Part of a small language model's weights.
Size: 12 layers, width 256, 2 heads of 128, MLP 1024 tanh GELU, vocabulary 8192, 13.7M parameters.
Architecture: LayerNorm before each block, learned positions, biases, untied embeddings.
Each number is 128 + 24 x the weight over its row's rms, rounded and kept within 0 to 255. Layers, rows and columns count from 0. Numbers have three digits each. The size before them is the row's rms in percent of the matrix's.

# layer 5 attention query, 256x256, rms 0.0396, rows 0-108, columns 0-127
093:176128122100165158188103169131111134112133110166161152110181170123117132080155130071142105150112113114151120124108095110100134111132122157173136143134116164141133146177135124149137091122148132121130164098088131091111154122144149156133139115144150160143140123132139142146130134088080183136129114173107151123120115144126137135128138126132103145097118117091111112142081169119152130114145
098:122119138115114118089079135080159111149148149135169136132149108091136124128114120133155121144107097107154102122113120167132111128148072145164116175073144140099091116116121144158129129165202125091160073117088156139142109138123105129098128130144099086134106175142136090134165115106116126112146118116149091152124152128173148109101106142144124116148145140132128101088116098107111106134131
103:140191136098125157121096119115108090153142135113114118176108104118139186121116069135114127120116129091109138104124099137101125122121131150080155102103120096138128101164147146113108155154136150100153135085133141167122106126141132106119140128119158118091122135139084169148116136129133129194144107081168137136116120106132148094091163113135112136104158076128135166104106122148094142173143
107:158144145097156097149100132146132114137120125127127144138110134159150145123172160146134158140091115144141101144140087114099126146140113163121144120168142096133111113154103160145141161111115134085105107120116159158136112120130141117093125044132136149156109141107138091102166151107143134129184122103112130161139132101115125084141110093114160111126138131145191153161132118098107158140115
096:123096113145127053123146139106134121135140149123143117145161126132129113120146102103133108147124123161159111101113141100114111092117137116112108155123136140123127121140156087090124149152121128116117148126094134170089106134143148110085135118113069101095086094102142137107140087112128108105098140129155163085129100099154155158088102152111126116147141118131148146102122128109124148097135
106:107090113123126108117195150134126158145174135121146113123176158122119129158171129102132117146083109139140132121103150117129122111111134121116134155146118138119153154124122093181134137099122178140103118146127131116104120106154106170118131183127122175184100130116150138099125080165131140118134094176121112108148147089118102126071164164179116145155133137098124092108132072113150132139126
100:113150138145128144125115149154154138136107142098115118133153094144110116136110063155139124139125146176115157083120116171111097121133109089118090129144174153151144120168165119113133120130179153095122109187102120108121157079125081151092107137202136142154159104149157085128098130176139108123091117152154154122131152132154135095164110102126151119153092115138101082122167141102104102105144
095:155130149141095109130147097143171188138087130125109111088155119128156111092134110122115117120119118120086120115115161144144083123143056131156143137205147095126090175133163130144161113124170118116118131139168130102109130138098107114140176145119123087143138117119142120126143103181115105103141136123134170166120111145158091127149171156124127152134087140117107123113134154126145168107113
101:145129131125125134132122089137083122144125131133066133126127069196139181126102107128103111131117144115157133109164145120136100134100132139152097175128130113081127133125140097134145169136136126146135169139176090125157096088128150130104141146126113122096116110102132126174102111125146139124059057159099198163142123111099141145103098150114105152112117093091166108109129098112122111114120
099:150123130139092093125171130108164147138077168137129126116130127130140153123138090122090136141115120126147109148105113082135122134135116097172137159088102130131146169164145117139138125137095166159118151150172102128128150133165101111166157155142149105140153053137105193142135083158122108090130103092118104118110167134145133138114069177112103134100160140147142138146130142104086147147117
100:090158154131151134120114138095106139151143139135130139133132099143147094088135134088099134122140114144123110126137151124124122133111090133178135147121115122120186083138118133113141121057109174133122109107119130110150129125149159094090167138130071139132158139158152149157140106111112158143128133086161147135116110175170133120161120144121154158114096147134097115102154108141108104116131
109:100092167156105148121192173105111155118121162147123109148152129137154125096148114123116136118127145130140114136112121160156135130103153114093098129118146117160096174124130134143147141160148172134168179138099086094141131129170132103111090135184124114153147105109147079133139132171137073178102119145125152110104146098093131142106117153164148087187133142104072149144121149157133165101123
095:135125133129126134146121123116107083123140137111150089086077088154136090106166081176127125123128064096086113129120121148176094131134089120132107140172159132098127113129155109091123154127155121148122091157159096124158118184093132129125152111159126164144149091101127126127147131102129140138099072120096119115138128129130137151138089128092143147141133154146129150120144119104082152153128
101:120108131143130156140130129117139144149118104146154115169120165160152121145129144145169165141142143099142109165155148115182120113134142138099123102116094107097093073120112101141110111087115152137113159063149112150170157152085124141138195172131150108150119146152127103123138130101125071096130134157135146155125136111161123143093123104147110109139147162119139124163092088130149140155175
101:150085144136133179114104103161147130091093115187131144126116154145108125123118107119155096149062153118132124134135154113159133153136117105155131144129148129117153136139092121132147114104174103149126119126113134124128126171151137130153151126130118131117135080142183122179138168150145130121141162149100115182151130155140089117138134118147133121123115121148118113099104131126124176119116
095:140118126145127111154150170102118140143130119100099126105138153118132139130104110129053140130098129100141113122137132075127164167177141153105148145146132125116118135114129056130139110140146200144126117149171121160170108150141106103162108114138098173116106121147091155140109165110142146121105090147105126134166115152166156160102126116128165118130122123104141121122104101156085147116108
107:125095151119138121107148146126135129177112152105125109117098132141091171102119125116146172077163106120131125148108112093108124094112128187152121126158131165117121159137135134104116087151097119128152149093141116117087103181093125113138101127144122068136132120133182156125165080129145156083107093127149148140106123122103160162154140121135124151136163109143099183126103131157174155138146
101:144158125125108111118124119117108104131164144079109104133087099098094132145155147151102134137124130128114112136149148123172135152090113117140125106146108115164117153136085178122157183147109096147065096144138132103111118095132119136099114113178115129132176190165107096141154118109118110153117120133138176116136113105135102166094134119127128132141113158119119118114106146093166156155091
108:184186118151109133151169086087105141129110109155132105116141138129135114110138119153125117122104157104155123115118152146138087148110126127113120160123094157151113118139123061120119143146145121143137172098137074143132109146105098142130129158095121178128119151160111135088100135130143138121112091112134171131167104151096114200123097104131119100115142142129115147126107119154126148143174
102:114138118131149105102158079126132136080099133171110123124143103140167127160109123111109170115126159160104171155104107094150101086114124144124111170172095100129186132162110167138122136119107140124144086121120108100072116127118172146166116128151121095149126126153119093116128180133134172145162149096120120140144123123153107104077140103114137122126177142151130133113159121124138137133129
105:157139130115170154076139138155158116150135172102137170149135119124165117134146126150138133114142106136094073096122091131115121122092095150131139097141172123109141084121144198110121140120119095127114085128121114150131159123103148135119176099063155148139165173137166119137131118146125132155150120133109119126126125098134110080174119125115158118081154107128153126099119122133120125139144
102:142116159154127146117127180143174116078137110109103094079108112152132134120095154094100114125118134110096115109136170115128122149114142153140106098099083141116147155116126115152104133121111114131104119118146195175137111114089087139145131087122145141123155108103185134110121082114084105102121147135118114119120146108118115090092114141098158122144123174107172154173137089124138091093130
100:099162173125092100099119109097147124090145112122120143156081095132138102118107130150124118134138117128126171108121125127111115135123115159176109064142130116142106135177150093125056130129126165163106120124111094096136166128128125153179162144141134129132132099141157152154124057121119135114143113120080136111147130175131176147138142114109146114103101140089121072122119126149152140134159
100:155133122158126145107080094115164101117090168120121193153147153142113116149103078127133132153119125116148175087075128145140173142134061119135126114140126138137122108137136166137113110151093135117143085097151147102148164103126113135117133146154119136091103126152139129132097115138125167152141167107137150137146133126084133097134169140107113147090093111094106085161128142130126131152126
102:109116153139105118175137112109118096175153111192082108110112145131154168130132115163095113174084108118151132115099110149167150105103149133134133132141090141082087104080138141118172097113108087143080074122157127114094131112156121123144140142121143149127117175105149086110138082092124114137117117119128115135114134144110105159227082155147172157122123160111132108112147113148124129126166
098:163109157118110109129102107144107108112109136105129137150134135092116136146127125122148143088112133111083106131144131148126142050159133107114118144110172134111175102102160144147111141146118097176101115131109137104102114125115128152130101137093123132099152110127103173111086132117080227154109110088144113112182084092180123158135104143111131115105129133135165109117136106122155187155121
105:133131148130161142130141090142157091134121144141131134099113109158132154155093154157118146121141131079141163112155116126107153164151117116158123127161103121134159104147102122125111136092139117107123106122152140152139132140127149123112171124085143103108080156142115127169116107076112101146164157146110146112148116111121100129124156159106142144206113102153151143123141118119148091146091
105:120098110124185132134147132142166128150128108104113184137135097143091157136127131110115180094141147112155182137188139114183123137126147135112150126159109167149115180123118145141145149089165140102135123132118101120155115105111134097155125115101104128106149167142132106111116090165119148126147104150091126104146115132143177127126120126116138139154110154122081128125157136120113125123143
095:120139115143111134167100117151127156123168102151124116161122113177160152139146101109119131142193149127123143200105116145114141135113112153128147152145145116180156173089119090163132098134134105122129155102117149110145164133119109113144126107095103162152125089132086143116134148127143136124192112118186148106116103107184144145133096165138156143121135138126123114103113120128131114097129
103:131154136107155128112101114113127155120139132119167106084131134157083114081177136129109151120092103094105136114099156127118150176174123089118120128122134160099143132113115143104123109115165125137122115092106127150174118114119083186126152169157133094136138091105135109142115104113177126112103100107123116132137174152152152131139139123120113096138145141124174149108108111113115154183093
106:130137109161133147162100125142133092107150140098131103157102148124157135120137138116089097102141131122070109109116120103103157118106146133122107110175083089121147118146108144156097103137150153128134124132141118147090133115120125132137097113056157141111141116125147158166104142115131146136122154131164124150109117146131109096054156119089087120144137123103145119128135085134113115133118
107:143100138130142159109111140152160187121134110146162126080134179153147102135169106122122116118125107093143114140114107155138152121147150136088112119147091123136095098148090154109150113113182123103118140132107166147152128107116129141137155099119144106097120122147119088105106135138149131100092083120095120171153145119147118085102105120126137119148150118124170128136093095136135092142118
091:131113087113152120152096113098138143129130111091142090172157136115098154102130134119121108132157144103120153146126150110105077125153135131134128128121088172152109138125137118117120117155138159116095154123117110123132107135115148089111138149134161095104144145173134177129101110062121068113142123110106109140162085122061123106132098157083137115129196140127150083135148104123143108094092
102:165117149108182133146089136129128089110090123113108142118117158114177136112120115156129131162107135135073125078155124164127131135145128107128139099126170119094113102158133153127134168105110169120128109134130166191128162091131091109123153102129115111162135148125136086104167113120155159149121086118138131110113137111111092097112116133131116109119086128159127171117122133109128121171124
111:082150117183127110121138123120126153136131132139129151147139105123103115109116134101118127136106163102150114144170146143117101145092149145129107127122114137106113142109119078158162124131143182165151143129135131126105114153107122171152065112138138154095140094122071120133122148136151147124069128107153121068115081106121120117125124121139103110122079042122127108150119130102094111108123
102:190180111162184083123172119136109088125127146117108139117142132145141143073111138140104148130103131110153136117130079122107107090118143149123167106128118170095135127158120105136118104117134113154092112153110116115103113129119176120112143150123160078075092163129104121105128099153138132112150149134136089108108148131134146125146092149152141120123108145158126121101087136138104116109112
102:131132176121165124115161144175117192118131141154091125121094125138134128072153119106140135121096126116099133161144126109107135119151131128043109094116102145145101133125132140110090117166132120112142143152159120119119159128157164104103156120130151121146134184180131134130134096110150106151147086135170120113161125116162166129149132115114113101133117124137095125143151161159142128152167
093:148098095108095145121157127163166139137164110099153169138063116157138130139162101123154103139120183140091111125134126159137125116109145113117109135155140147127142113138128132145135115095152095105141100106154150116117149099127178136108112124162114156161130115131095142114116095076136080158086176177155116132146104127117133088141129166126139116143131120082140104137149128145114155152114
100:121130143095123107098105122105132117137156158128142179118112134146155141117185153118114105125119113153154097143089096156142121152119135112136162127154125097145147117147100150161108103126110112116146100070117109162093155113137132072137168128094104133123139116090131104148117152102097149095103139129150159107160105134096093111091129141115117131114145187135140124160131125082116149111124
105:133131114148135119142141160144139143149123111100170103149173145093128128134115165132151129131137084157133123157184145124122127149102139079151188121154129172118124143122075090124125118101173120139132139120127118128129127132166135099140086128135154159105142134126120135178145140141126129160104109142118128111160112137104092106083144143094102143161130142119151112113119137099088124087105
095:149146145156138122114140147157134124161123099137127125148097126211152107132128152092124149167144127122126101098133114112115182152109121124141082184135121144106120113168100164106096135097137127099122096121133116098127115130112129106116104074127107096097122164094123120128125122128114144134126167126122096143165149141123133130094131133111115171119136105131158137117134115112133117129124
097:157153130164144155126113138114157140118122130132147150136166150124097129130106151148163092148115110117132107130148124188099133080098152138121086178107138131125118129147164132116164096116171091137077135129134131127085159122149119119143130132171122115105121141103105113113105167104103079124108095161132112158149095112102144132156183121138151108153152127159083163115111096120152215126141
100:123175146094125124143186148140110180169102097178134096145112094134117143135159137132145094144107152118172127118155129145126134142177169187121124143129142082160144144143109116151192083124123132153113176147140108078108140130156113180126062211158133101144153156136118097100139118115114101122132072127114117107154113121071101142163114099137135137167151121145130120105123132133091111100131
100:176115138102130122132121103148107105153114150132140095126121171124148144114133162113133151087128177112129086109125163091142199112101135120081133147144148127120145142150134134172107186135142117097135148108190128110130170120095069097152109107128182111157126140143149138104127149129161172094121151147141140103096122135168157163143167135162156139121138103114144103104139102152094112115133
099:132126132134138146128122075111156142119129120119138103146150125122126092094133100085112085114137122169115081129102126157119117142142144172122104127096110117155140091122111151087144127150101169170098140152092150125151090130121137114120153126100114139117110101112101140112171144116094146096105123105126083148120163113141120084108129145108112138158109139152121151139103130178143122179099
106:120173165135157132152099140106110172124141125131064143123138162115101113124099133154154141186120148117124116097164128162086132142100191134133119141161109137163169125166149092135130097104122163123168120142115104146135142120098169101131089125126121119112145135104102094084158107105116114108065158163134150166139132076072152136154107134129120106133112141176083123102130146101151094145157
096:136131157108132141115131155147119118136112140163145149103132121090096140156110174132126182124135134097097109147162093153146075126149104140128107080148122118131155086093118155157125130135126123129138121151137106116122149145118137123119112144074159118144128139110097123147121159106147108142124130088104081151147141130136170133124122097089105165118150088110147112142147099109130140152110
107:133159125118116136137117133152115135160094172147099097135130133122130133127133145118109136154096150126114132088143106052106110142150129136131151114160118100136154140162121109103084129140106155133130114133154153180114156116120127071102139092100091147095132122119093152119164099145112171147123140129109120146104156115116152165143135122104156154121127130114157136111165152127179156118110
098:170132101131080122123088145133153124095144109090133133138151143143119117147138145093165103146082133141103125146085126094139147127096138166102109137105192065150085110074131155116106121112093136129098149137104067154181115160081124126112078154109132068127154140138137121086129112103088159130128135132157159114101120113145122128137135150134126130103127079093114110133106126115148122140108
100:161109121118144114137168099143086131108126109154141089130173135125074134130167116109132129101137133102156161140129159101133143177146214134102160152144095104149160163103083126129145142130127129115119147112128153143133112146141152104184097139111129144127114086109128161133115139160107124160098121113119132135126122137124104150120160127145092136079124108135086167126109139159106080089163
098:143095154176138117130197085126143119116126109171111117154120146158102147127117156126138125163109119164154111127129152123125158136125139118145128135146120141141133134134152098158155103101144105109108141067110140127135165112105155188118155148140141121126074136149136131153192095103120142140109116133129128110127113148082125119121134130141136120147177107097104094134140125117117129144179
099:129137156110110093095157097156124112132101117067133136144137134135150122132139142149142079109157159103165141096155116106131122112125107144112102128060138143114075111134092144128098096149104105108141113140136139119097171089158131133107131086126110136150097177107092126115115126142105107159113118090128141120124103124125122108142160095062157097142151109130081111110132143097134127145151
102:144121129112085104139143143087097131129133169159109115122163154104121103167092157127136134141138104128100158152138132117150128122090124116121123168156115143160081149136123112123122136148127087129120105118117098153143125115138149155133073145051126144128133130164124137083146182059105170082112111115142136136127148124161120120152147132148083131133116089126141096109100119110175128106137
097:120109125137100151084124105131111162082151125128154169096136153137117096134111134105133104143093145170130111129143125123166095104169136133155123120177103125200133145129114159095115156111104156143153145138170148112178126149109106152134144126123093144121083190099140181147138109119187136069117101119081153133155094111155098136141088156124154126136131143114144144127143149113174111099108
107:119086099145149128149095103135131129124140110083156121107128134120135128089153144135161114056123157117115139114089076151140120140096109112120086137116124110135141141125124149090090127136142131152099125141104123098159113089159144088104124075104122133141137097105145113154130151137147123080141098126108130117149143094131141123135128141154115143098135139051156136096096141102090143094084
103:118121142077158139160117111135125119129148155105128190111172103134122125124107125116133156097186125103135172146113153130136098157130075109125092105101123135141131138082151138100135154143074160173170116107128092134116139133123135134140182102122097073159120110154125148111107152153124118128185146126126163148172160127086132130167122136133147149159114136107115167117119145162143139175172
112:157082175135130149137132155132141140144123116144139135121104116132115163107123123143181088170117125119182116145136127146093163106145103092154119172108137155099109113109113106171134085135162139170125147125123125125149088158116120111166152142126158155129140122117097116159157118139112070106076108141098135136149142119089157151117128117141080080121129129103113108124063133140132152088147
102:179157088157159146158120134126139158132103123126138125168126131104145150131144137094139122144150140090099152171130139131107114090042150139120099106098118107134147090131115112159130109073155138102107116083137110151174083139126090104115182155094122139086134175118135158125154147098104077105142109109112130090096099126121085141105116119176159170139100103120161100097102096106167107131149
101:131122093131153104109145129138122099133139165072148124114102133133121127105141108106140110133143157127102130102128158136166123137104131126176121107090141117134108166125130093075116139097095154091130124142103135116126120108113135098142146119135145133141133142103118121189150136144095137130107137140127115119117144139143136138187116124064103121120138132134163137173137167125073110144114
108:085118110139152147114077155135126152169129092105178112112135125152145133128170122149164103117100152122134134146109146093133119152162148120117149112121095175147149166112102124126146111162134075122111142104091103087091143155133116163131127103129082092120112142133132131111120140130113127127153095119151101087176133177072116126139128130107107166149159096135122116114139136088123105107115
105:098147144102169155096111130113121085123127118165130166105122147127151129151145091136138140118140147143126112092124107108113119061142115136093157104154107140178134120130149155150109141137082142107162110119145135109129146121129087090135113125138126164135154145172111146156134113117088159169147147143125104102146151122154136130094151138110171108145158129118119186114135113163123106141126
100:152163116142120159137118173111140103122123095132111118163108136107106134121132144164101139081134103117148128111148155083146159090156095100118146073125111088082112165146126133161137093159129127098173165171132103099095127109122124112156162116125117101145106127141152147106130120091154109184081123120149141119089146118130128126120116132120110146142169095125152162120137083120116148142120
100:086153147135159140120142108116093191122119123149116125154137131100098111140125149124121102168124184104122124145139110125150134148097126154127117087118131135124099112089100102148166121135127120081141105103151172129118114152119148156126084138121075153147137151117097152141141153155116105152182121147116142096099139099129145102134136138147164141162135123129098118122103136159159122142170
112:112147143099071140155115119082111155158132142109105141133127136126082107137160115115126142158110149119106122157125152145118099079143120151107131180076122098103126116127127096143161085131166144126161112109173129121132145191129132154153137147169134115153161141149145075131119132130119081116116127102185130143122142136131121116118105161166079121135126148116105098065112169144103124167097
097:114113163131106197147124106181110140124113109120143136141114100123113118125138095129114146111098116115135181132128108113125110121181131091091105168139178132107144113097135146098127131106123199150156138160115132136128111133090114115130134144125150141135113134155133104155135119119099103133134074088138099096127124117177116146138117155154109148135140137155103143101093113165110157156085
095:127138103080130160133063146152133138131134142128139167128131141104158205123141085134170175093140135145192147124122112126174125098142138145125113102139083143130131148104106089096159124143159136173105140114152100122121150141118134147125093112142141097087106098129110140136130123092183110160130081144107096130172116098155151122159089184131140112137114134149131126106099155098129151102170
097:107098123140104156167147138144139133098098147137127102123112125120121156108152107125152129154171177117113129168163110137148149099140191147134132162093078117143148139122145126161106130136151121089117149144108134136127129119139136159103130160093115141112102152125123143132161151140096111123114141136150141163105132149125119191164092135132097119154147122093135098117096143137149133145139
105:125108123148120106148111141129102125135110139163126139110162133131147125135113145083094140115111128203114146137154165158094120166118133140134130146193141082139168146178129128106111120122121175105088104161115104151140113065118153122122174126139109131088126160139126142157145142129122138118163139129100115134121148148144119113170154103095127103109113170078120126185147144116114160130094
097:123175107105137138112116123114147156136120086083100139113163138158128120155114124151108121179101174116083108120132133118116155162142133173138117160141096160145114134145109167130161117141133108143102126090100086111152114106133084094118156132102125121142089093133116152138128148123099131132167099098133131116142126124160079113128111129154130146143104107180126103129123153178127126190124
103:104171142150103158123147113138118152110122090154135174159155133106060144153142126148129117116127164144124107099114111148122144124118091141092098115143123171159145128103132092110135112106182142081137093139157104134101152079159119130132111136106105118124121123138140118131080166167170146173157182168125115095142131131148088118111144138137104121125156127152147144146132140099135118079101
107:141142093078130146108178130111120124117089127110124117151134179147105122162166136159112137102110157075114153135068179142110120152103134162115156129116108133158100165130146124089122138099133090146119125124119094116177171089099091136093108143095123111186109087131131134096109123128159139139118118127082124112139156142159079108133116119136154132115155129121190106123094142090106132113167
096:076104116139095153110153146121130134083141112174134078091099111098112087104120133161101124133076174084077128145125140155176138113113135108116118169124111154122159096142124123121149095114146135149153124128108157156107125131178133138119129154150105165115113173121149157131130098129133179110122121127108109134170125107092125121106140141124146116114137113125090155138128090109137169124133
107:138115114121129118131175084146141164109110126118137067107126101159141127103075106126093136141138123112121103142095122103101144093130081114131114142178158161133171130131118149103156145153130111137088128113119147159136140110110123168128143117156129107120100115130188137155095112137082135162114128121115116154143138184086097125169142113137089145130132118128144125161096154089115161091175
105:084118110119092130141184156112100122145132139126119139145126100134115146127100113160172097136114120163168110158149077117110117135133147121132149122164121142117151112100094121094123101093154126114129123167147114070140080164156114086136094130112158097143134140125162145118127144129110143142116108145132106078141077138133129126138117138108099098127111142166134095141172154125107131148115
112:112113145148151158095079152145101128097116141120155133136140137131140124140109111140149117168137114132146156115134158111136131125119124146150134096081138122141103123164180116159128117114185121139126090114134159107109153117133089102141086123126139165142084126132127135114144092144086124176099098158158120116127177085127135133098160135116113155114135107110127157122117068182126155080153
103:105101112178159127193123138156147182152127144149095140131121089154151146115127137159113104101093154105115100159123160092111135151136117132135162144125147114178147099131139111126149119133110142126145147152143165134126122119125111111123112142167096109118106163126128126152072147190113127132126101106144116115141157146173193133120139096144116096154106150100138097144129158143067113124098
100:106111144117120139154126115153151135094146169131134095128113146102142134168078103142129110178157096145126116144113118127112101090112106124173122141094127152133119104109182128092100116127099104128114173164082116086112134131162112111169133138157153091121160146137155124132114144116123091129146128105122159101102169176121124122159130169122093142149125122147127102106104113148100135165088
093:115123112170187108115115097181118171139173131139118120119158171109107146119096132093127144131102132109139091129138126151133128123102165106207116176160132102142124124132126144108170131145127133101159139089152119110044163124173103116150087128094152123162140125120111143123102134126119107162136162168160133122082118123117116104126122135105098112087118107100139140164127127146160120100149
104:142167140111116131131095136133117075159129135133154117120117099169115121104139148112095127117098140110150135114110070100149160092111141115137145109183109081114144125120145160154100139137112137154131120130147109151121155132157152126091121069125148127113162094101157129136130121128140152112144123103095161130088138088144141126103106122114159095178120174153145149146155131134153137131068
103:131133122130115120100141154109118156132144110150097154101158123138074148156163115113143139149106159093133161116113116113119133112145127138131086162125163127129143128091172115089150085180152082128140178155130130096134181178107111152135115147102089137101083137094147111102103135133163111119162118148109165160159104119124125128093155140141112129158126091122107114103109123160135146099169
098:132135122136108133169127111130133140116167148124095150162093118144123084118137159091136159143144106145118099140167153100133145148137155119110162180147170180123108119128120141123095121170133125167116068133128146145108112145136133085109117094085166133145094082125168146097111119113148155122134108076134142125137116152132182147150100171151133092144162124133120128121102135116139201152109
105:139113170141156157108133142105144138156149116101142124162154174083134093123101119137159177142133152176135134133157098192099140186153161121145139139137173130139098117116118108143143119111151110109140140133107144125102113098153090125150053128121100162129137094092117117162112116150153104157114117167186179085144097125117147077112150156118125127130136110130122123147124131132102089110123
094:119110154120123135120121114120111128072134073141104166100159099148119139105106099175159144109095123106151150097105092127145130105172084150094159093108142133110121125152085098122125097124179141138144138093126128088127132116124140171134113158143164117128129173127077119102149101171096127140124190103132119108147144150158150134144156115152128118143170140138123066109164129117149128145132
100:085136112074125110076137111132138181172128097153083175121141138086156135128118120125124122137109167140124163140111134106109088126122151124201136114174089112121157170155156118098124108183117154196143109117125145114110154181103106109109124113110166162137128143091115132118128133137140168127139118134093130112181088135142129149112138100148125097110143111106157157153159151118131091138155
105:094144130171164134112082097110148138119190134137149137111088096130137119149162148136123125109156117133107166113064099124110120112113141109120093116139155110124095123106095148119133166144179131120084107151108134120122089163104138076104111118154102121138126083160118167126137095141120106138124161132142148093169180101118101121171119088113122117146119136134137139146131119140092145090154
103:162140114111085159089149118073114111142104131113105123122139116133184127078123107139130102098149148136103114068145140137120110146131168151145080138148067096136160124154097111113130153138159138170125134171139055092162156119101134087150157091143105151106101137139142145109101114116125170154157139081149144131102146151147121165102105123114125131141119132138097121117135146071099131114108
101:142108194126062128155138102163115120108111118094126129135110147174157148115137088091109126115105106163142142137111120113126120118134077156093110151101104091141142159112116142113103140154154116165103144140120130111127140150154142134099178150145140120115124159126130134110125139130127059140160127109134106138088178146110119115159124167164106133119162106129125117157087126128120157149087
099:127108128134118172121156108143163119085135163106093131158132129100132094145136140124109111125130137116167114110144134124166103126131163167146203122085123146106143107096153110116163113170128129128146118159091128141088113117116119160125091117154118150096118109108109130094143156096086092115152114134144135135129128109136090113132142127145130107158143163099130113120110111112111150128192
093:157118120157123172116117166105159117130180116144132131107138107141095144151105173105106071183140097128120136089169137095088153164155112118108108111121095142149162112162080114116137163117115125135145163127136135110109114115109107119165147137120073129151121189134117112105128140113141153137115182102115152122136152143126147148079130096160140118103101112108140162136133081115128114127096
104:109143115115140142123107082161130126145162153176116132152148123119091149097187145127166106091121107151140119199144122166117111158108160135117115140129121096178110131069124128109172120145129143144134143125136146100123138098123124109152144160164154110125132090124150128145115108140108120118126118137154113145168149136113111089119110139126120114151168115105095131108086164122124098091153
101:104148148111167152140114104153167101104137115130140137128115101127090160109111123135158141171145137168080112113087113146106093106137131115087122117089127145142168076171081141103131123139121160126135124125129168148098139128113122065121103130143108119130130150138122122142115093126078157119158157146118156133100087109087160137130155117185128098134094123124143100131137104154135103137139
103:118131157131120140151154141142164145132182104114145141138144141110132123140122115114121128117127103117147116116143136146096133089142106166141102139120120117126149140116111159134138099142104093091116121139139083108119141134150116149162130193132179126114081100095099164135143125119155110161115120112130088188130145115098140166134133126107106160145163181121123105128114130143103153088107
102:159111121118119141166120137164155137124167135139145087161138164098151139156129104128147108145084111104143135191186116120116118121143153120150142157108133140167114140185103122127155116151149131099172156161106159120146109171104125104120107081164136151122118101106178152129165080136165141132092098127118169110186077144129140116096164103174110134119119163161110157119106106134141134115106
102:161119135126119113129142124109116128115155142120134108159108092142109113159168114126114098109135127140126113158126146101146071137091125122100120112145186090070123105133129121103127097150140061123156159095126121152050124116146149118123099133143111157126161097163132145156094113144135129127118143170109149130116159153154113160154140123143106118101115169143169132114145124128104148142165
101:135163133124131129141115128143112094203132138097156132119114118142143153161107135131145078115107179110143152084127142149119125131106118134139135124155148143126113126112135141114101155092153107140138104183168123159165140129145052125139087138135161111123113126101081115059098147153109139187103167156143113125134096114116126105067164088105111126124106107094140185108106117106151099112088
107:130120143109109130090119136092108128148137129106190158114130143070116105118144123114123121085132085147145085105114126086099109103073094135120125177103170145111085135141141131166075151080145136120098153115173139135142147123082107123146134154166177108151132135116146143106136101140186136129128101176108094133075121127139109113147149123141097125158126100092131146144130103113142126147115
106:153138164112167127120138138123114155121168135121142131141133081122137138121143114147098122142122125110144145146123125150163139105124172095148147111170090129142129146119115133112173069132128134113117139125133123119116094105170142134160087108141125124125118102099142159114140117133120148122070119122118148148141130128139120175122095129141108130146141155114079099152136062147135157108119
103:137061082160153129107124120143120114113115142138140102131157151066092103110128159132103108103089097104117101111112116129079166110122142140168152105161117116131107146122093145134045129161094132119150116126099125083125095128128098134123149123137098109156132125153096119123097105145160154154114158136128103116147125092137067131099127137101116131080119132121181165158129123150138091079145
103:115136157174129168129111126117130163150101135133130152129116103129095121118082134146145131105100131122152150119118106112107133112142165102130087125099085141140133101134123137110127125168128103147116104115102158101137170102142171153125126140080131142139104142151145168119146158144144146132117103145153105141181161141099125120170084131161164132172130137086155129134123173123094135117128
106:077152153121139128078128133161136125100126155114122167154129107141134131167158092103135102089123111096111132104126149124141107114132166170086091111177132121145111155070112127145117110133149112111107150104111143128100140154127127088090147127084131093133148127130127113158107169160110129158142150141115170147116161094150114116125114142119161085151129157144131125191171122109115111110153
098:137069083136141107111118121108108144152114142175137084141164153129093194153152076142164157114146117077145151130102135143133124129122125158100101138123132146083108182170136120158167112150117124084113178112137126142123138166110121119141087157135114156133127144126173128173116096162089120126110084132143135128104136085098139145144120108126174168149112110120095119142155153111091138127138
099:144149094109099128162147107088128121176120122162149090153124169182089138110154148127148119124112153149182142143151177104152125155144150138134144105113085106104151067133158074150135081155135140168120144156134144156128184100076102130149128103103135137124115122148141161136152119099134174072161163132107147107092124134123106124087120104155119152145145135144142175121126103149154080116125
103:118143127107150114082144147124132118101081102110110151144141128142141134104087178164134147115123095120130102175127180118104118107071086135102115150116135091095147144096151136136138139136085143154100096114118132152192178107147159102141137134160125098114105165158110143164148121113140134143144144132131122140125135088114179100134160150166129143100111059134128150107099131132097157109136
095:107104103131147111158121119130152111160184134113170140117080132145111141092164123120121147177121119131169105153138145158117066171148137130100128112127171158164122117111117127203189111146099129104154129116087177077137105124139156117112153121074151145101113115149128133137128091124150096093140119121104113137122136140131106158124150118112087084117135148102102090099103114109138083093089
110:119126102147156133086104124103127117201150125127144118141153102065086089110129119097177114109150138166097099127103100120097164161106163120142102105145117117156146131131095101134142105133120155140132146103103146120110084118132135090095142093138102144121132110108144157138101089100114115116156109169094121115167111107162116135137154100116118115113125168097134125167157103137118136084115
106:170165149140132160170147159135144094119108102148112105144162116105152131091201147135127130126098111145157159094102109130124106133141141136119129155116140133119149131181137115107161132155129145141126102148067136129104093113129169107149114157148140111109080130120139144117108122124095131118107128147153114133152070162144112162163105188156083115160097133114119154155115115087117078101137
101:102102174112099174150131145154091124092146126112102128142114095123141135135135154114097184165099124148113101083110159140141116122145059147131152134148127129120125167117166116136110102119113157109139142168162108137113163165128085127138100166127159142081122157131090139144095130124124184142114111106129129115180101093110118112138123163114134120125113123131118134080098109179143158121161
097:148124126114108145149121127118134163079078142129151153143144128149129145120146135094136131137130135144123109093169112148114115166113117084132095119084173120109108090133142148079146091131147092161125127140110095138157106068130117099147126140146165132138146145152143129127116115121147119128073107154139161120187121116113131112135108156116070107129104114144098100107113090191113151094107
088:165103117122114187122140090148112137070078151136126158151131134139128126141125129140123142182139134125131094083120089140126126094098130146139118138097113155137140122134150131170145158123146161106110175110118101116111139158133080153132127155153119132090118149154105128142130141151132081136119148142133122127136103090116168129136141078163064141126127097115150136132117116113126101131141